From a checkpoint of a small transformer trained on Wikipedia: 5896 steps.
Each number is 128 + 32 x the weight over its row's rms, rounded and kept within 0 to 255. Layers, rows and columns count from 0. Numbers have three digits each. The size before them is the row's rms in percent of the matrix's.

# layer 4 MLP up, 1024x256, rms 0.0825, rows 948-1023, columns 192-255
113:093149137133165187159100109171140117082131097150144123129143118078126174157105135183103151088127151163120122117130117122147070112190128169134106115135100098152103133141114085162139166164117141
107:095105179131207080121151075110120136146145134143125109112100128122061112127156150155133096080083194203132141133110158160179124199130158170153121118137071116122159136108149089088142138137118084
099:103121128092138128162108155133113153181081158102132140089144157137042184089146175146105134225117096172056180142145129126151090135152141105163131061144092106106089118111138130232143094096071080
095:171131125139180166173139135116086070107104091102117159169128117109136146151117129187111123142139169139095136115151108107111102127152127148135139106152124124133144143152110111077154125120129178
111:093083167146077110216135113146126139153060171120099127105136143149125138110084103139118079154125147101063135129069186140138189125185141107115214081088118132122153149136179129181112076152082200
105:081134188110153136170170155167095186151154154112113167091129096126091151120128102156107104161133118172118111119076139127143162242122138128093178120091117064156097110173132112162092108085050169
105:101146064078189069126175130116147139138156071165127111121110105121195126151066098151123092108081145187131138132123167110151116156065076147113207133201092109115134143166144095113144137121133120
095:171100115192127137118055098244109160195131126093122164137141096061118145153160053121136085141059124146064138177110122178147053189137042101110084072089147122134074125085143138109082161154163130
102:149093124163168130188150174178132153125164102123108160085124173115185149125198112090095088081145079126152176115115109156139139122190101082063110130089138100142058126140144111154134117108099094
095:104174157164145135169156129156104114103078181066126126131132145173175120157104142127132140174140114119144163108118138127169136080080126192129100169106163129157102128071171142186083168105124189
094:104116173162135103124157126069119111157137130094130129160141110071136160064089117153100132135117149109097216162120177132176119155114104149113154100133097091230120154136160080111166189130123112
106:104125137132137201140125141172197177137150103136135123145091158135116166072165073144087077094081098139086143134096100100144166221168076158138122126140104096151068140073120168137083097097105145
113:149114139144117123096099107149128156096132063101141115165115116060117105150138038104057137108110113184113155143133116108143086122091092081061151175153152096141120120183140103151131158119150152
094:180130119121118127121148087153087173152072108167164117092116166136070135086158128079097128131082147170098168124158144184213108154111176123098208050157192124095152105072156118121129159089110089
107:142109095143173132121084113150131174131140172134177138169124210067134116096141092136063125168070104145081153163121125101119140136133086142127128123101068133161050129139138131195076139130132165
088:146115125093100137111134119092093212071131135085139111105124110106142165107172091169105106129105098116105122142103047121138096167151110151189113104165187114105116080144114139101091143104093126
084:142055168124106111127109109098172158161076079125125174121133098128116131104118125135100118112132130150094171178215127150188116135149112148131147071167146093139105184178111119105091072163135146
086:153103103151092138168141122132125186099109069140183114112124106084173134146165090133091118121033133174117144202120114131122099110113085151139123077075132107138117150111118155158146121111123119
103:064149072081156059135142156104114136098109121113165180110113109122104200162154189152103105083115085178108129099128151169141155094170060130170102072099086111151148166114179086133129094115101087
096:153128081109149151157125121122094114116110154072142130179164135126119122193069175073062082129114146118093159133085127091143083127136027205112136109117166132087161153173139141139132147157094114
094:149096107128174072133123148177146115130124109148169133132154138123161122172071122100115092125103176120086181157096090140131130082119106111164102114143180093104100122086121117107081115137130159
103:054108144132141127124164139209178179077088183070141127135081093051154138111141135116104156146144110148103142172219141110123153094072072193118162162131135093150132149146093153184129167154111159
090:095108148067194134195098167111188174069126104190106121117114142156114101181097168132149105090133165109117151155109081170124128127141115162177162124171135117196153121102131131097134146133109169
089:081177130072127085163112156129158131087102108123092141165044077159173165104105220166120163119135134121155176173084098098142183182114119114140137101161121100129113152105143146077094106156107175
110:177157104141147118153113116180122196084148104099160129135128091117081126129168140156100090139133142143075138205093137126105087136122073125091106092133137104130152131098125146140106141124175088
097:166133113109075097099118100145126140107105098081126114128127133110156161112058098072147123079151084169089132118123059122136149190123127085128107113227117102143112152087069148153129093080113136
107:145162116121180080172183089141167175145136141075083139138149125098112122047157173113138084114144160192091160083084132122143119139094074156173087135146065124105109185098146078145055146122146161
099:182102162158138168103096134174131160149063095090137096137086137138156105139172199112106117118121112174136130192162151092145110133083043103104106168123138106127049130150146092110141129153165137
097:096148149093162057118137123153186110150120152129109126135141125156158173136080120159112164174109124103130153144154142156156097223101121103155187142137124117128134125157189139097087169118179142
089:154165092163123159181204067124142183113085150137075121097112123144072155126050146101088138141085162114157161109113117107117100127132117081126210127138169078142124129118173055202146043078086069
100:181113088114109140143139091104172161120129115114156112157141140128216131142161187164098141145096175168135160129146163111140160112103074130188114121135041043129095128107129131161141075169151150
101:118120145069131203184155087127115072128101186106162169126127113090088157149128131168097148132120165166123156167195137121129119112092157119117143054083089088166110126107154164157129110173108107
102:113154157117173172165129055126131160130111112104204130145115166096160121150147140095100137159138148210118178090145084170140064089140118138175111046124161111159152132094156140189092136133139120
101:112079099131146080134167104133107064105093141064134122192154138082133192146096154086093131181129128123108133149199158126149108148150148151141093130146123119136129149163159119133127144151146200
090:159156157124097163136107111069117089048141150099128157172130138107103182123167142112145070079119121127122136162133120175183089131100090127171137143047097131145152079160164104123132172132105118
112:161104081115132120108100135118108178098174085081125146116103118089144144171154117123135129095109103193087132091110096135126120108145103159159123141122155105099169174153102129150079105088135076
099:185158066170095135115127139125164100078173105187131149106142089185142153154113101125058129109108140134072158149175120167115101158147089095104071078159118087192147122179081115138128133092113174
098:095138104140146174096146074136175160146150107128180118114132142174064137063125127117118102150130187144098120087140080117127114114121190139133146181114092080141136113107159107089171136131114191
090:149084055157107187138136162181094125159122151103097064169122097160102179117129126143121152151106189096117176129136095082138122128141093143151157149132135104120142054162124137128158110151141126
088:188132113144105112146136153150121087090128137152096119196111079099154129161114119152132122083110118183107131102116158089138152101112053118164133101192084116147154139189069059137104102084128129
095:148145118104146175205125090190108109085153090140157147147047105132122185151115110165077154153121133125119111140138108152151184087103132148137146147141210118186152162120125145106116071123124166
104:133059092107081099115080078130109095125101152135160113148141178147166152128112164130081150152129130161129114179199140186149122119151110116098143160161090127136104098092187138155060130120147147
101:205096094102122128102134122151181138108098164100087136124137151148059151080125108144132096112112159109160122149145127156137095124106192172156146102064101084115069107111111074083066130079122083
098:161105067165106154125160149105103064077114146106172136121124177144141150142139140103119112153132144142111150167152164128106141110131196192180113114094135105178134119123155207107138140160121107
096:146099104049184134138061072153136166128114148130205110086128157154113179115166147103070106160110127222157163195178103148195110141180101119117149107155107110159105175077146085140099147158160148
102:160100097128162095133123104200154142157128091077121144095118152062121122142176133117132077091128096182117144064157133126136140134148147099167113179125102107092159075118185098085142151083158119
101:135147089113123097204155073125127141110120183060156114162114139130126169099122141112115107139084193135161141197147134080136139167183151138141111115119123122152175138134164126152156159079163105
101:127185126137180090118086049089202135090065125140166159066110146100090148160142117190118123135095125180156161112108158159152143150101125082158154053166128075153096163155160148101130125100188131
121:166140102101174144119086064123126199107104181124171149111167128099108143097169172160130046170075144168061135135129086122128113110087215163154154086179141126130150153092177197120094121067164135
093:119126156087146120162151116079064171135180167084169160147200091123142215125126166128102137104075110108136167134110148088152110193130205148175137089079115138093126163096146138104150130093143138
102:125100102160101122099134125164133112182085106174101138111103068135097108084124169134093157169132119200111162101183140136132123118194102102086170110196111090122154149134104097161172171122100058
095:122076150084211131145133136033115168112106151066195087095158105206103141128124150146074112147145160151116162102152121133125146146193109148170175117093157140157084192155154121143106129151174113
097:115158065120185144106121090118131161112138141121161110101087166149137168097122187138067115167045105215143140124106174128107124157164077157162147148078213133138125166149169120114121115051179073
100:107106180117172128190153096103157091130109121133129125130138120138125139134068128199112093154097169114149176150111114083159097178110095167164159101154110103113071116180124085084142134109124072
098:162120176117151087144115116080080117193122160149153089129170085126115124151148116100127140145149093174135171129093112187153085108108165139156115161107211126171187125140139099136132139116137134
111:125142078131155103141124137111131139128156117151104038059092089172136148142119131097113087088141162173103126107178133130133173101178116107087112136122093122144117192110186073121156090178091083
118:162149116119133152129162106076127082152189071150165111129141107129125125136159081142059097173110149171121159182128133132131088096111136103124157133088086105112146103150168104138140164105168093
091:111120127061103084156149157116143137106094133132198138136060103175126155095129143151037167162099111116151159140093105161127127087100089072134152162125153136157149153129109077137150152167142111
102:080139097144143107157200098067119191164152158121106122180099070119231189141151175126107108090117104147100176174099101093131146163122111137154157121074141133176097117131170160122115111144158165
094:100196115160144099122118138135091245137142102108139183079094080111138131128180169135115095151118140116158144089123135119156099098133144148125132105088101139164114156153164144091090169134122091
097:186173123114142169113143151129124187097089068130157136139114139086103157107119125114076080149121090203078149147137152142135154167155090078118090158118157128093118183096100047157130177159081132
096:175124154105158092129136116162207097151075126141093132110100098159082171102125152101110109131015133130141175199133089165144109130134145077115095130128104112126155110062111122108166104137147092
098:169091112160125090139108113137102079176088069053147073115159200140103129169134104097040084125100115141123190185124116115152140129111114148112118131117159098166108117114093146195140095105148107
104:157012148155155136152126092129159086161105130187128081144141090093114133061113068073149134179128154190143128195107073102144080109149114143129133083151149129144106175115182097200155127117115156
093:093125159168127075158103158128120148064082140092105131173117154057129139170183130170102142098149128167073135200163111139118105173207055153123107138088120096124097182159125182132076149089104166
112:163120146115138128171132079103123123153103135091155141115113120094098134083165087152122114167132113141090164088208109092120109130168149159145159072187123125107107172186098055093128056093127126
089:127091143078089128168126147181136148109119177116142138162119127155123103082094041104026166150110113088080147148152150110144097096202132152079121149112100097142084101080126181167064099137076203
100:178070127086173105149116093127184146069113103133169127112134060155083143157161098177120142118119111167136149165148148115122146160116106129102145122118114116116044138130123102101103088114181152
095:102132154093079086112108113125107105100128139105118072150147173154100198135157148119126135117136137155089160125138157073112158114149117118183115101077067118161135113116169083075132132091097093
101:112138133147119134106155098186120100152132098104136123057148161151096183161135124165105067129105165117114116153133090195178151184145145126105113095102112121111069150125133136193103089119082163
095:148089098160140152177129052134124094115055129096130148097119121124138137138099134142124098183101185171147110163199119147185127105136164151145125112190107109156147168125218141135112122115069133
089:203164090177149141180136093103186071131067138155130128178126122113135141098130121122132105167100149102136122169087116172147133148153148159171192114142123096153161120106111117111120153154152141
086:133125076168039152100071179050102122105092165156119057167191071120125127175183114107110086131126059135095133116089167161151101181181154112155120166137118125121146176134143110144074155123120149
095:098103141112188140124156124154126190145160087184179119146142121146130180155109102131104109098139125104083105177161165122136127179159107126074137130095140129094085152127130087147166140133083172
099:141164155098098105092175093136116113107139115116156109146092140124147120092091170121153139103112103082085177173119098128149161113087160179091132125179186097089154152105125174136144084113154130
113:151036110147142132094155084098148071112130066082138145148164177106121127161115134095127072138126170146093134161121137164144075135211130134118100086104172092150133104110127177157128136171095141